Part of a small language model's weights.
Size: 14 layers, width 128, 4 heads of 32 (2 for keys and values), MLP 512 SiLU, vocabulary 2423, 2.84M parameters.
Architecture: RMSNorm before each block, rotary positions.
Each number is 128 + 24 x the weight over its row's rms, rounded and kept within 0 to 255. Layers, rows and columns count from 0. Numbers have three digits each. The size before them is the row's rms in percent of the matrix's.

# up: layer 10 MLP up, 512x128, rms 0.168, rows 440-492, columns 0-127
# down: layer 10 MLP down (transposed), 512x128, rms 0.161, rows 440-491, columns 0-127
up440 093:156151089120111094142123116138131144160140133134117120154115165125111139101107143144133101141131118092094145129145134131137127135124125170152149114083127136126193103145155129128147143134150112140133136112168114097086161128121073099114148126144121159144189108136121082130165141100102134161150130078140106165094072172119103142115151112147124100119124128105094111089156163154124139169167
down440 097:141174144101179101150129117124156127119129157107160131113101147149119164102149109159165106131126127138144103125113134110120126084124147101103117083145117166120106124196109147137139139087176084116132083139101107150135086157118177142168089157122096132095169140119119106124140133177111130140143144116118118117108151090142152111143135123150116171100111126119127109144147141143129111145074
up441 100:124117082152094132123149131126067114148163164087118133193122149171124140156120131157137128097142103149128110168126135197159158140100101159131159136123105167084149126115155130078150115141095116128125146136093136130109134132116144116124141108194129091129138108153143076132101132128140125118113156105108086115105111137125128119123097130153173113123108120118111115115139136086112090115137
down441 106:128162131120135105120103097107153111142119158137170165122064085088140128103140113149143092130170098088116112177110121136115163160128149145138075104142131136128132190140149087098111129123149167128120095139113105120132108112096164133087096124130106139162136137103177137116142136132138113158110150121132174149165111107121133123102115126088143109146144104121095064128119116121124127121140
up442 103:144136119109113131081090099096167106124148128099111144127136141113090106101134130138142091084109116143153127152093111077160104097136085089144145101135128176111157115136125132130115133124073132089131186105116145098149103082121170138134121117147168121126128107146159117144113117143089122110099099153097154161131159161105144151137123145143152132120134157145129124117166125098074098141111
down442 096:114105092137107119150115154090128113093119111127119107087117097097073136165146135163130087145158112141165161117150121151108128143076117148121122098101151111109151138138132151145131165123127157147104124141096088117159168133147068143163125149129146198109102139140111139133111132142136122150134136137169095106099102139095094125140125135120126123084114114127142123176089158111170142103097
up443 108:159135135131121155121138105132132102157113203150147132119093134142101149164128139121139160139177130118147110115083113101107150094145105126180055105094108139128172107127125091131105123099099122114156134124164145089122148148123092116151111146141124126142095180159156112103125133147138148132086141137093112088135152112112139154120152103141135115148106150146122114154167146106125095152163
down443 112:116136072107134126137149121149114135095141094124151137173118133124120111132120146174104161146101150126116097134116115172140134108151162124169102123108076169093108067140138128182138123115123122132111130163147115135130093156119176145125104148093079090104139125171091109191128105101176101129105117144130083166125147127129145120128131122098108128130134136110113108146124118103092118130124
up444 097:119140120144130076134114146144124166166150139153110120139095137149162139139144187100121122132109097118128105109115128145123086158126119147098159096107077143157173149148130120157108123143117160115097174116131137178114111135160179159148157102086121141086143118145111098155163100134112145153101126145146156100149190153119163168114128109150118120145132112123140124108130128090130169120145
down444 106:129100137093150138195160118119111120095172130116136114111136140128129157116143109121116142140157108184159109111104121161128094118134085123101147101170091114147142123078105182124108140117113120121125106116076116178127129094123098128158094116142103124118118094137109148116142151109085140119107119158093110099136149112121128108155130104109105153135088168066128145114155125102093153122137
up445 092:136151107117103117123129161098136120131141155114142122161115147163128121102138123146139106090141148133129112146102134118071090139115077088078104103132112133134120102110142128137121087139079081115150184122119109125116127126111081177140116127113141099108121139103124136126121114112073078117137123176112103136121138127124153138131073121167141123128141177090152126114168145160134133063122
down445 099:092123149168132153122084146120181122173110138168140077087111118134134136146114135115130126124155166130113165120154130168149162130104154103157103146052121121111113133150113126118153126104102165119133114080148120127087128141111056136122159093126120109121119166112122126143159126134085166139141153108125113106134092120139121158085109137128165111094108130158102124158121125144112144115118
up446 093:144197161148120130137140104107165129121113113104081106088157123113145132114135104090113118138126082111064159097149129130125109119097149145129117137136162086142122128119136128124116143147114100159153140147131125166130127118126169127126144108165165101156117132116147141140146155128117114134147157121125106165104147111102099111135136078142131144209138138136165174084129151163167135111164
down446 083:127083126073140056124139155099148098108154131163140130085074110131147115104135158144142173109139142073134132135120114122125158120114152103121117104118107171106158127143137122125144106110160147133147137137110110128148141105147108111145125117095110101146115127091099115165107162115152149116073133118111187138154136161143112134155101163127087117131144090100155119078155123115120115106129
up447 102:146112138117175146170129187142133099143126152166092129123119117106153146104122148189143108127167131162127143166140112140149181070097129099125138144107128141120147136149085163101151087103121111130147122139084167159110128112140140130113134129119136123162105161153108112119157145147097116125088131091142105120127101084113156108123149148156129152130114134119123140092089136138132192110151
down447 093:071126086158135153139128123134138124137135074106120120168132145150141146154164127080129143123129127131125127175117106126099098166170102146153120108119125150123129090099150157115119133133181134112097149091155150106133086118116120142160161191124163140174147107088126102152111158127144110120119124119132116147135163141125104071119133077132152150136154123116134132131126149102106065137126
up448 096:175130141072129135120174118114093099127093178147125140145106130123112127102165146152167125097132146117137119173104149120142101146136131113127126154152135124115158127089123109113096111099176147125123153129143114173092127111122142129089132144133145156159120100160079110124182115127175167125131134141135132127149091165095157124165129149112122133106129108086149116139100151124100151094071
down448 095:141158166156124137159179105101094138132128137115100135149105131121102113119187115126146156129113122133160130147116137104131142109105121177075104162152138159088119160137138169165138136169148155172087124175128116094093124148111088127125167096152139168129134123160104125123102114108134146136115118133166161111129149131130108136121140146133141168096128127121124146193115088146107114095103
up449 116:134111150156116118141144138143120111146103154105139150178131092157107155156140140119110152125135136127143151119128158126112137150138109106140108165112131139133150082116138076130098161139076146111147112134173100138125138054106114138150072127131121120094096110190082157121139113138131103146093121116110094122113148138107125138147175163176099110101095151114132156143127147093150127132166
down449 107:126134105128120113125134156121110051118105125156102124094120114174101132118164123157143113135152146123156186118137100133142164096175118118130109105117110126124139126129113085183117109107103114140077089145104108157193171100141133103107109134140104144127091157141107091153131108132120131139115146059081098104135150135126159158106135111118132099110103137111130118119111147136145140141130
up450 106:141119158169116140107097153102128160123128138117114136185128123133165124141122130085179095125114156127125103119113136130076101134068139132092124103147103130082146122144126102167103108119158095126079172141142157147140104122152143132109122150124130161140124110139128117051119088123137118132143152090139122076122111134100117132126114140156133136067133153137130088146138119115099082111113
down450 113:084135163127187131147126122131088144130160115116150154140141114106123093132138098155139121158104141123142117129175208138111150125135146127117150151136110148130113133142087184105123148168116123137127133129173107104091155131106117130114089140138149164114109172124136084114098077146134105153074108161116133119115121146142140079138105130122128147074117143135137157095156122095104126144119
up451 105:147115137119149129150145131115122141163142153115113129126114144124116106155110159134103182082194128108157159150128090112075170137132130096101118128118102147132133129148188104115099119104153114136112111113143161158136112089150126107095086119166155101068100116140139119136153138121117144140127111110169124155120135113155128127158154139129092092142124146132128166102132149078094118073152
down451 102:110134134152135167183127112133142129101097081113108155131135090135124164156171130118136119144151153181120155159129126096159143164096142118133128149114136150143114108125070151196151126122099168129151099169105108151130143121144079118127116166148122120180096103154139172110130102094123118136130137163102139116096094122128168123128129139131125129122087142151132125126156125128187127135138
up452 097:144119141133132125146103129141112131097119123090116079141141078126100108138137107125115141127127175126123123148085079185162149117151074185153142115128171110117139169062107100099125116116105140123145123151148121129122146127101164120100115110137143069177135112120098098138104101109101097124154118149168125121141156147132144147128150128171159105116115096111120144138142123111149114090150
down452 099:108184153105111174139108145122095112125100100179134108097109125148128108137135140139130142185132106136131138078173118139135117129078149101149144118095116118103137087166163130087103124134101139109090122114126140113154116143131127124169174166133107093085111130075122158135115157120071119137146116139141173114152144090093096142119125150123117159124115151127138140096111149104111131144121
up453 097:127135134129118135116097112078112111105143151091132162123117150137172110098127123131097154104110098113155155091106125121113058083121138110179102152124140114147123172145112163097111126126149158131181087158131091171137098105117139093163151136112126134149129130107102129181101095093135192099137149137143126147122127161117120117158128111139113126101107138152166135103131135161133121140130
down453 106:122140086122112119163114090114178134128161125141147142107147112205157118135128105138151120103115114148142128106124134136130115146132116097128145177095097155136109100135126127107155134105134129110181081147147113129108109148127120112118103137082134125106193126158166159124106132090136136135110129192110084107111149118160113148115134157100145149120132146198125116120122182148122105118129
up454 093:132099150138131114152152124113120138105151117110106145128118128105127156191118127114098115138147135168189146092123150134090131105119152107126137145077138089114100101127192092099119122153139122132143133113177137136094110130113129109132157099122132092077129089129093138174103134105092137140166093152189169159094120109138152112098140125121099135142098126132111133119148139120150114131167
down454 088:120114124151130170150154119109164133124105121158117123114114111141103135115132077128121121148113104095135124180120159120128087110124166166072123143161125106144124123157114110126133144117133158139084107123155147146079129113131097061131092148128126133166135122137122153139101133125137154126156145083113174076146147129117161174156117123126153151129109101172101138095163156071126128119161
up455 101:140112142183112124163172117145089157098139098172147161143176095143093137112155104100128147127110133135133088111145124087122117117163094133094115120154130164122130130127132117152171173103132148087117158108141112167105089158139130098140127124099132123159143143123109142098149093144099084153156112122135156141148127163116143133150111125166141142118105144126145158131123104053152106113109
down455 093:148156143107143081109149129118144106128125170136112150116171152112149150135123099102107081159151147166107152131111111097146117096143112126178085140094161084135115152064151115102130148094121148145137110120111148117162118121110153140144116144139122120119160120131107162129117140187161181153103120101118186098151180118114163152100155151141130110119119107138120109138129138161131107136130
up456 112:104151103074101155126120146106111130175088125093118144165119134169174136121086148155131139108099134136116147101129126136129126132100106116105128103151159112157093132107124107136057128080128113153123132148139121146099086118119134100098098161163128097123113124146144127121118110120102144107100131136147138161137166141074097124115106118168112096123118155113182124123106120132072147146082
down456 105:122149119163114139110130128106132134169145117108105098132147118105093116089141149129043099128150116180117115152101113131153079128127110145101132170130133145133144162139139086142069104105145126129107111133110143123120098088157074124097138141094125078106144110125144101133118121171097142110127121151145115104134158117163092134131147108150102114113098117145118110078112117125096078133111
up457 103:155135115155160127112105104122139123060126106084175132146142092131125151090101138111106153110141116124116123108136126121127146126123131140117126077127152139137167135156095112108088148079154121139102135123189128121122118091126132127159112075105126154157110155160145092165111151136100127111132121136133117086133158122130133121110113088151099146091133202100154102152121093172109134110130
down457 102:112098152116150084135174136110130132151091107144097153116119153146137122192176105120088113137139113106123119151144131127117118146093136103115135176105124108130145118104122145099130176119115141107130119116146094194168121165170141147164154155162138144112124126121107174108121143134170144110124174129112196148116156123109139143133136130139116093117092109113119143066117138147133112114122
up458 093:144142085112127135080079115137157098132091136124114127113172165126174110074176135145120177115133123121118157090122100122107116165125144115138114081112138119138138109177128118129158119096125106149123109109144124145139110123119145155144145145078117141142109130143121111107141143174121133115111096139146100107169150183106141155118122113107146107097104161086104091128101115094165125086126
down458 095:129107195117125092135165144164109145117127101138163104066127111108148160130091121126080111114137124111130129166082141086110114152134128126105173109087092110111136152137114098165102152144099142102128131121116151114127132098152099131094138114120133138108131127160130122121128115137163106125115143124134139136072103102150143129137121170082145125138155133141104117073180153113111070131148
up459 097:091169144118103109181114142136108138147124125109115119173081116162173104139129105149119137118107108131166103124106104109128127106088121095105150100137111124110121122110154102172159122140123087089125156134145147163128101138151123153117097101165087105117099142125157134098147123106092154140108119156133143132181166129129177156163112137154087094128098126136160130086136098151105135126157
down459 106:148175130089133147165112138085139140146113132160176087118154152166121136113114120113103119158146153157106126082132135120168099119165081164125153125109133140105107120120083088177128106100131108119123129137125116166144117150124116107173117117119103146162112164110141145107096183150147128129088111152111131099141137107160134111086112133101125093135124139144100101093179131139118098149110
up460 093:138154088116146134110128120129131127133116127155159149142143097119112097132170118117121148182131144156100130153127164120119120128129178169122103079131120154071149167183149127123107084156172097136111136093074097141138163140135169139108160125142105142148148150119128159151135133109114155146171077120107126116135125154131134115126111132157110137126137107118136059156088152141127095114135
down460 095:143156103167123146129105096144138144149121125134162119109139130159113128148118153119170124083153118114184133103092135200172122119142116096122154144120165091138111127133115159126094123115115135084101118086148160071137144141152175133161110122114114141168129167111123148143108124139101101131072143142140128123139151117150120110069161158097150134123118119123124094146163127127122174124129
up461 100:091096145131132070166084105168157117134129114129135164108137152152129104115102135076118125154112138131124142093151124156126138143130135165130109127088179141088118123161097118122158107152128084130108157112151118155122158149089114155108146090119152135151177156163142097094134158108120117121114123134112110126147054144107139103118124111137092116112118127109139159129121082102137164158104
down461 102:110168130118139131156150148182102168159137134147100131110150073117138135128120142131099078143152129086120110084112118148122143137151150109150102140135084104148113069157155177158077138114101107133140093155157145117169094109109159138129111113106149143113121122179120137116120111142151107132131130142094133130173142107156147100123094095132134170135112128090111160095127152116155126131109
up462 108:096093115129111139114133147150149138125120083101142118195124145128148115130151142131098106178100123158131127143140146171102115136153075162122065089120133099113133162110139110118128148116135154107113147139112143108084130170092136129112139106092106149147129151171082106181174126117145136132113092143154133126147149125116099153126092067105118137108099118135093123158116121157123112128118
down462 110:091141110103153116124102155119118094146120135117117128094146126117121120096160138098130100082100124133155080123128120103173124135142116128110166144125112132202161131132137104104103148122153157087127118159111102149139119141186158133129090150119095137100132138158105093130083107175089158103098175128164115135135124122121173138113124153114134093109157112099077120161118123114124158132133
up463 092:124103175122138129128139115066148087097091158129165118164137105128109117148129086103089115137093149078100134133154130141102132119096075112159117131133122139093138131105156136135088115104199129144119099140144103098128127101152120106118099104150127156135128101123115133117144094103106084120165125110092123112155108108159146142151135156128152105108094165116097104149122135102160148163118
down463 091:137101171129088116142136138090098157164089117148114161128124135130146121114151148151139164091143093110148121140097129120158102113134118133067146176181099138122145126078142168140117162152150119121116182094163122154075134131105094116142136115157155116148145125146121111159124133143102128148121127153114166157129108150162119134180147145137146187131109136106139133152137148106160109137145
up464 100:153158121103160139155151154165150176081147135157133125097080170111126152134140117173126132137137115138122054109128158114118135146121103104140089128155109124111128169095123114134145103116147102145121096152131089119118127129158146126128125153154128115140111080138110082149139112126077120132149103151142086167110119146149137152109130149164118087119139151193144099078124117121145112119129
down464 103:078148135137167102101149122140104110121148124137146111156120110123122109108117147102099121165103138116136162134091150123112114172176138152120096142148140138177089086146142161135089136116143160069133142152119158128150147115095154112132121146156143153131099131157117142100162174148112068121130142145125139141085138132116125124107165097052136111134151135142149167130089119126147102129108
up465 096:118118142100172142110130134125119137123128137090116122133112108142128135129148140154076171133101159187104119140131109118085126126169074169158136141078148179121115132130184147157140162129140142168182131130161141088071142148132154122071086122101100159126148130140152129093148094152135129116120153102136143114151133116097141181143130133123139164119130133116106125122141131134149112122131
down465 096:065118122136133137118119119124136130151140114120127106132099141150119130115136097098153094122145138111117115119143131143141117152108117157148112132116104128194125074165126108139106124119119129133148147111127135162095076124129142137151056100170145112108121140147068120154122174107110134143125119122108114143092126117193160103160100116123125126181126165099106169153154143177133098093121
up466 094:140130126061095096121136146142135150124124109116161124150082141100138142152121138143165132112137074159129139140093161130098136101159116119156138108150082080143120097120105140121111115095163138131127166118120138173142142169128131179155153120155156107106136134140114153126174165134122129092114126141115122095127129137111119097126068120147142132182112091107182108137150101171141114129119
down466 090:164151177145155114135181157140108134128100162133062128093098099097143125099126107109169135125091193107130132136115133139163163146143117136133127112162133094121096115132183098113136125114125119097157123141167123141160145098125092090143105112100136120140111131110137155141142115145123184186124142101151150129158110112145135111141139169118105102175110132116118152110117152105145110132128
up467 096:168122112123116131108091086104145138184168160088102123143088115128161117128135155118160159134108103119163110134110144127142138094097127138074135134083155099118152129110134162109173119161121133108113154092164121104135098155118109123147152129117163122135139073113126135107106145107085122099132102153153098088161103159144108129145138133093092115145144083117127157142086138149142137116106
down467 104:115149112114118119153139137117171176192093109100130132116119170138142110086133114119144089182155115112076173144093143185094110166152118073125137140108093142120113108127137109117119144139133124139128079113090123109129105144142141101168155132130129149091108127146147121161139094136125118150126107150130124093169072111144113117120140139120137094139098122102143145115171137151133099126140
up468 096:124144102089155122148111135135125137107113149103153097146100133122153071131098128151169138107111133138125090171129143116171125089061149096139155111110098135120165131156126096083161091130140129164197129146113121131137126142177149146137137143157123153156131121142111143133152106150147165152122159143105089086123122093141085122119096125154104122157118117153103122113131108171139128123101
down468 089:156108094144192124108143144116157126077144122140127158123128117128142164112134162103156131121117120090130152089091107107119100180137116136130150109147165166092130116102122086088100124084158109174099124165150135113139111122148125148158119109143136136097108164162127126135129152117152160128121171118144097099122130120129100115132163096079118110105134108140124174157131122092107115082144
up469 093:131147152149082158095130138097122154111127152094121094090098137119132123143139149141144123152134122139145088114112164135160099111173122149166160159173167074118155143127164172129103110123129136140124152169127103062131113148145125108164115114150164132142162141164110143114158112157136135104161113130117110105161126145073159135115067105101144149130107104114124151107121123113126109116111
down469 093:125113170117160080133146151150160149134125126129144162143143133124138129137132170155098100116151139108104134132131161151106137138145117129082111133090104132125099147118104098109123129100147128174153092118099084112101142146075123118126141132130159158111174126147139114167133071129121182139122133102143141143094111170178178118125134118109140148156120087108115104163105084084124152136100
up470 101:163163096148142120127124141107135150147119135161143173120141141170155111131127174161162158142145124117126104128105105100153141113137123082132117096173112155105123121091109170101155104139081166096179115084132143142125178104123117118125118147127108124146105173142117113135141131119095153119108153137122133122132125095110135106114119165168091138107077100155137130174097142125137074095135
down470 109:090093141123131141135119121139159153102140196117134101115114116104140121081099128132188151144172093097172113113119142143125101109118127105114190115153101116119092102096134091154155133113108120084103141116108170164129110106108125180135135138094123100147132143138127134124165128117104154143117125103127117120096129125132086158182108139149161150149148147122143119137167157097114109135155
up471 106:100112145116129129144134124080109115123140141180145157172108161177145116120067092206113153127142141131123145126109153140163167131125133155142076158115166156108099119178153128141110143105135130119136149132128149152094149115088158156089116139141109124117103112113132096130140136120122153122120151100145133120129143117154131126131124097153175119124118156155097131169104115177124089101101
down471 108:119145137165123132069122107153137152127155151138115100116131128124105163136140121197116175117138080168089130144129160127156100149109112088159154151133108088161155124123098125095140112164122115116074165118106156157114147086109167131120086122126126152121112161084128072110132116124144139090138146128128140155085131120166139117138133157101125103133122132154145113155106132160122106150122
up472 093:136145124086145162138133156144168173138123117112179167108150138106138138157127148080123098085110139167149096121101181133129117091163119134164119132118159131128091138140135130127115136072121139147124146121125083110146138126138135145105166124079091101120108151116105156116110151124124167164171117113139098123154136128177110140118094121147165142110082132119141118163112140138126183147112
down472 103:154130110144133140104103114104104146126135113107116108136111098132141142117162147101101123161107141080083122068137134153121120126117169170121096155145111170091150127133138136175106141160113094167120141131155113128151102126139086161112128141133121156170147150151188114117138101132144055143133124114109111084119111116151106153124136123120131173108103130116139088149144183096152117136149
up473 112:147154098108152134086121134142145151100111166096139153112132152172168160161106154137126142149163089157104116186096135120159115117142102126159113158115155100116074148137146123136151117186158129141137107118139147092081147095126144106102142117100125123120122122146124138137166106120120141162077174152107107103131133153125091123153138107106108101158111125141151109126116183118148109146150
down473 104:083087134150119139125135129155117120087058132146110144115097134140089128116122116084155136128112106090148155140145167136113093132129124107131124152102135175192107159141089132134112156138118121113113102117121125183110167090140134128134112148129162138161117117171094141054140100134143143108131136147143121117107113104143117099161116116103102110118114119131138122127171157089092151109159
up474 083:170090115097119123148139136102151129106134156071152164175097114094122153120084103110130139108115178121177125136148117116141116144104140096113130149132138121141200172117097164107122127140151126145113130154119123124141175129147123127086120146126128121103143129130141162108073091160119132153131082124115155098181112157143119149158095121141110147116123149121099143087133132098152140149148
down474 089:140172127156137146086089108143118152175147114143114121133148154098112124120122133132105133141094140119119171082132120142142108092152181128095139100112120108072140094079108134156140145100098144116142199123117166099139132153147140148119144132115131117131095109170135148144133098071121125132150144097143087160111159115177138137119138136143156096132113104118118135173139107131150134114172
up475 101:138145148091139117167115122138139093111119116110093136157124128140137125141138169157088152135130088166133130125104112131124083097132112091161111105146114132092148134095112128105128141163119083125136152111121155156144114097176150120131142152187114102143103113130159140156101159126122076125094108119144139144069127120084144156127153155147134105130127103098103167094141197122165126132108
down475 105:158136116121171141106103116125090096141098124134106132082092091117145102104112120136116131143140125132141091191118133099094100106084181122118152109130156103112127187111138156128139115133113131127135165121121139172130088141081159081155133146102148143147141116148163122139148147114153110103108122104133096126100127120127107165108177154113167091122149127090107148146147103155116113106096
up476 094:116156123149125126179069122127118167153094148158144137142095137151140124099109127120094133113144119117179152132112145155170145096145104119133174145173107088109146165129111124156154128138150120101111134144155114141112093181103125154115150147126082099156114097150147154140137131124071172119157145115125144129157161120113118154130084149125124140113142157068120147128130121092105146135095
down476 097:100139132149092076153112156167119134122132104127108093152073113130110110122104125121107160152138111129128152159113159146147131114083202136104130115133125142100101103140144093087137134151166099135117157149158129140154123120140135112161130136150183089148159134122111109138102173137104129162141119146197128142099161106091113118137139122115166115124149102108087125128150139175131134115137
up477 095:162159102111138187110098156131152163111163104124135097151093159116118153148125089092116124104118130130094098100130161118111169121122166132152181136153136106109135114121096120107120131155138119175120166115119118113102135139095152129093092109127110143166138136119096180138134122118138123149113168137140106124131127131149108114111115046145138146149166134115151140140127076135098104086120
down477 092:177097129106153079140103147107098114146117156143103129117128123112085121134071125134107100138133134108134100152140138153105138094112150087118149134143170074128138152119148143079143185111116117118097123108123098145101156164157102092091142153132135065106127147172111125182145119138118083095150135125120192146117101131084134125142123151133111120138121148137137106142117122122135115128125
up478 087:186129107099093117128143096096165160144153124117089148153102128123099152120127079124116126092117123124143197146131128107139169135114095137153135129155166110147147189132098129139132114171071124139111143136155174119127107115145103123143087120140119119116157093115092176162149119150112143151124116120131119127172138166102134128120168131125122107134124130151115099116106154163097112166151
down478 095:102113121113128159133108134174104150112090111136178125129139157142126107136139151152150156159145137106140104125153152145130134117114159123064075123136131161148059130157136132100115149091103102106130144144117113091090130166115121183120113170173110090151141138121169142147162162120142123142126126125147090120095153140138144113145138124148142125120107137086168152079156110107161117145130
up479 093:125179131177140123133086150125117125108160118169129159150144118153169134130087131154120108143119159197136103110132154128154121128090132138132080142125148084079157154101081132116104130146142153082132112129097083117099136069115130161141123121119125087154106141157132119112114139152118126106124184116132147160154112151106120142081129111135109124110166110114140141146152125117105102133106
down479 091:156134120147106148147124113146137114127119147140120164080142097123113105069149172131103152152120158122100134122148130139127108142211084129108105127138124153163097174166117123126121131098093127130160103183089156140148112119126112125091148173135122114147131126122148191138130090178149138144098117128132129103075132124115133132147126166152134135143137113123183131125136140096125116162128
up480 098:142149095095161130158126139095132158125112089116102127132104168126130087104122161114178101135130109110122070124129110147104159091149090113119102059089174127114168106142123100134142124143145110118115078156107104117140126152096138146118177101138139118167163120124129149155115186106106127151120127090127126159112085130141130123101083123130098149146145136110134139127138153122150120148110
down480 101:134096174123120149099120126164149162141143119142150141122114093120105165101112160158162170125115138124119162135108150142152126122112133155111159177148086148118104128125099172104079125141114135114135077111102133089115170141151148134138116136123103185100133148146135106099143122137122122124125127138129130111084167153129183143177156167133108157100135090115126113095124138181123123100098
up481 100:105149113155122121165106152099165133128120127105147121114161114121075155113106124135116181116107120165159135110107130162137093134094118140125132142120138103083120135112076155126117068147152136139127129129171162128141139142108106136147094115169096142122089134123182136136132145097146151133110103134116108117149172112127097082153119111182143076074111124122151154116151121151100131157109
down481 104:117109129106123108175103081173130135165126144087119133119104097140147152144135088125085073112101152099061122157158141122098121105101162095109133126086165127129121139165126143125151131128110150118116093109119124111108155142154151102132134109108167086115130142158114115131094137132144152154140103111145110163102098139132107147117176118150058114133141140133166132112110125158139120105104
up482 112:147137148126112127170130134099149097166097170102148120136130132155144136183105095165151143084140131139121172136122094161102147150124164129121070110113084134151126164144150085142128130124105114133143157150130087151107147135137153116131158120093133141118097113163101122143160144155164150111136168117130117161135186144121122137139108102131136120141124113126128118154085122104204147110099
down482 105:108135136127105119126142095146098132140175139123115153117108132131126129142061194181156127122090088161131113145144161122080117124123130137128182174132123141159142135142189165118105127125083145121131190116106140125102155131137111103120099108116120128105150152147144158136134156107127150113131126155150145143142144113125130159086151149155151135149118138168172150134141096114178145142124
up483 097:170134124142127134085151128125134141140166110117126095131144143148173114168109109131148145119119099148086113117150133092127107125117125109096173152158093141144081101120162125110145086122125093144099161167117109140147099144133136114179126117141142091149079145128108111146116150145145106104135139133123149177148075092151094164114154124128160164101104145160120142113157140136174092103105
down483 081:131154135121143120131113146160145096128093123152131149106092127101170109118160124127101096125121129064136113151140134144158176157167154081146111120108147110135114136121111097126140137128128173129107113095124126150122108121125139097113106106109103151106130135128151123126123102131081138152118138102146250115140171103150150110113142161115098129163148124125125101072140141138143130128118
up484 076:074165109129118138126180118121139142080127171119123110138098131114121136140129117119128141099128144125167106114160111083117133126106113096102165096167127141118138158166124147138124111121137101128104140129143121120099111152136139163144138138109107138101124175123124137155123121116121086207197141121121110121137109146099105127084139137154135116122189115105100103122119129091106105064093
down484 087:158114139135109179108130123110145138154136093087114108136135155171059175154095141143113141123149142152087145143143116164159115131132105113159137116127117169128152150114114111110128150138115102127157146116154123109122102135162153114145123147163165133137055113156103136126156103131127175134140106133117121145153127125111132135093096094182124106077106156099117118131127140142174087127095
up485 104:166099136133133150157138137130097110116106100120170164125132109120165118138083130150177105124119147159138133121114120100131084116125136069131137141160147111119151162118163137129126131148079117090167115159149144062159136130119130142178143131140117142130151151098149065128164109186087124138083128124113135154129103170145090129136133133161149104126135167120105114129105124159114130136136
down485 105:087122127134132117146168097139109070099128121143147136132122095115089121135139147129106154185136130129121120154132132143127130103117122116076128144096146103152068148138088121099129170146109104124119154163127117103151140114111090136176125089144084116116124153124143121164123138142158081105146118179127151121167121138130095107114129156141085136162106089145169117155138109122086159161109
up486 088:126122162114099104134134129109128117126150154114122128116116122128088112108119111168075113126127113136151147085129141109115153133144090076101101155176126136115105111080164135146176118130112133074159125150141124145117128131147146161120088132115141114167171190122139084134104137113152116164112124109146123157141130126091089154138134096158141089090092095156125106151095103162132133127166
down486 085:150151125111135138150123144147108118152103121110151116186187125118147113140090147130114101117134086087157130078167151095165159141147142113136099106119154147147143122121078121138159104127113172121128167134116086151144143140116120154120081118109151109126089153119099078061108130133154173117103122099136151134111147162129137125150155135154129116111136082116127129136144143137148156166146
up487 091:103164121112111152132089098163147149137130169143140114115097118108085109128115114136142154090118155145121164156079122160152116088124135161129095132122104131123141165085096098120152116162100121124111172104129097121098130135199140153116107133150091108127114137142101085090087135105106130128113121135138125138103114124135162129137092135131151139148119112109098147058171090121136102113112
down487 092:149117100114140172138095155119076145202131106139151132185138120090125113129153139105130138173098134143141090098141149139113126127127087133112152163127151136084121087127121124135123125153143118087129140094175137115154076157113090109113179118125120131111127114138127136170153122116150142122111152124136148134177139156129126111099080132140179106123150090086141143129142132138156145141103
up488 097:155085150154118127149153156129089137137130130118147108096149121117135137183123178133115147098122150176134091125102141153070132145105125127124137107105170155144090139159156135121149094147079125135121185164099138134135165142134130146122126143137121144131094127101180162135124111127111126099123175136135112094126124171140105099117138099107113094108124133113102126102163080099115089154159
down488 101:109163137120170170120109131117136094105109176144111117140131139150157156101157113127179082087159130084107134087129114124099133058142146107128108149139121159143154127160090106127146133122152098142155155111102135130141113170144160158140119138102151143152117128130107132142118126140112121163105150109135054133129133064134133130105132115128116114157087101123132115118093144104173160119125
up489 099:102128142095114118142096118122146130118158099121128129123089152134154114116110107150084127119118129131132136080155132152165131100147100162113125118146121114081129126108166075125164136139101119089161111103167131124104109108102163142087097149166122159148123109136114088153134192082137085140153134157125114140137136078098114138093150139138098128103108131113100111107198130152101134137122
down489 095:113135104120108086131147121129095125171150122148115121151138117108105178141116138132124089146144162123149119125131136116101126145141149157125121123165122124162134117147087183150134120136093158091163122152102087170134142144136107130172138083200083132148154129111135132128135149152160137111161150096140180123117098148153128095106119091125148156126121161139132153108111078093166122091132
up490 107:127153117084121157123189145144154156124165139090141131103153103107132113161093093141107118116145120118155112142113114116131106135137095143141100123122142156090118170120147115120146074111126099094187132115138113080121159131140151166159112107122158109097102090145126154115147122126117126156147172101162102139072091125124162165134125095110124136117121109135145132104129192117106136131092
down490 100:121137149127137103145154119089092136108141121148101132160127124140123107128141134159128086156161125142111121116132132141106196161145163115155136117158116099135170122120145070109102142082132109132057096119165138164131099140127125110143168136137168131143117145097111110193130154096122100182116101124154164134126113099170117115121162138151111132141154142139151147082141137114134144131104
up491 094:169154143121113094126149099150145109139138163096151103128142077146118134134110100103107174143106114175146136136095127121131129097167138164114119123107171098088143102132135102130130151126080155096178105136106157117145150108138132141125143115122110130097164115125149137115134148116161120179169139096133166134108133142097166093130133101110135104195111121128147182131140123167136097157141
down491 099:136148127130142111136075149103119130129077110139162153121195114086147136086105121175149155105096127120141129120131157122157127123147120082149104102124158151125118125103143160104121106121167113134124115107159163134112173131121116101112159151152098153134114149142090097154137092136160109111093143155169140108197165142127111122145112100118132136089160154114147117131172142100106119148118
up492 101:190174112083120139124085167088151111091136140144098140132197178110117137134104126148136116120147143142166122125114108116141181104134156112135111099140133101135134126084133095093178090130164156126145141109110161119164145107098136127128111112141144134114089135167131144089105115135160105179077101115122112130132117127123122128103127138136132104091112157112091118136115127100146110140135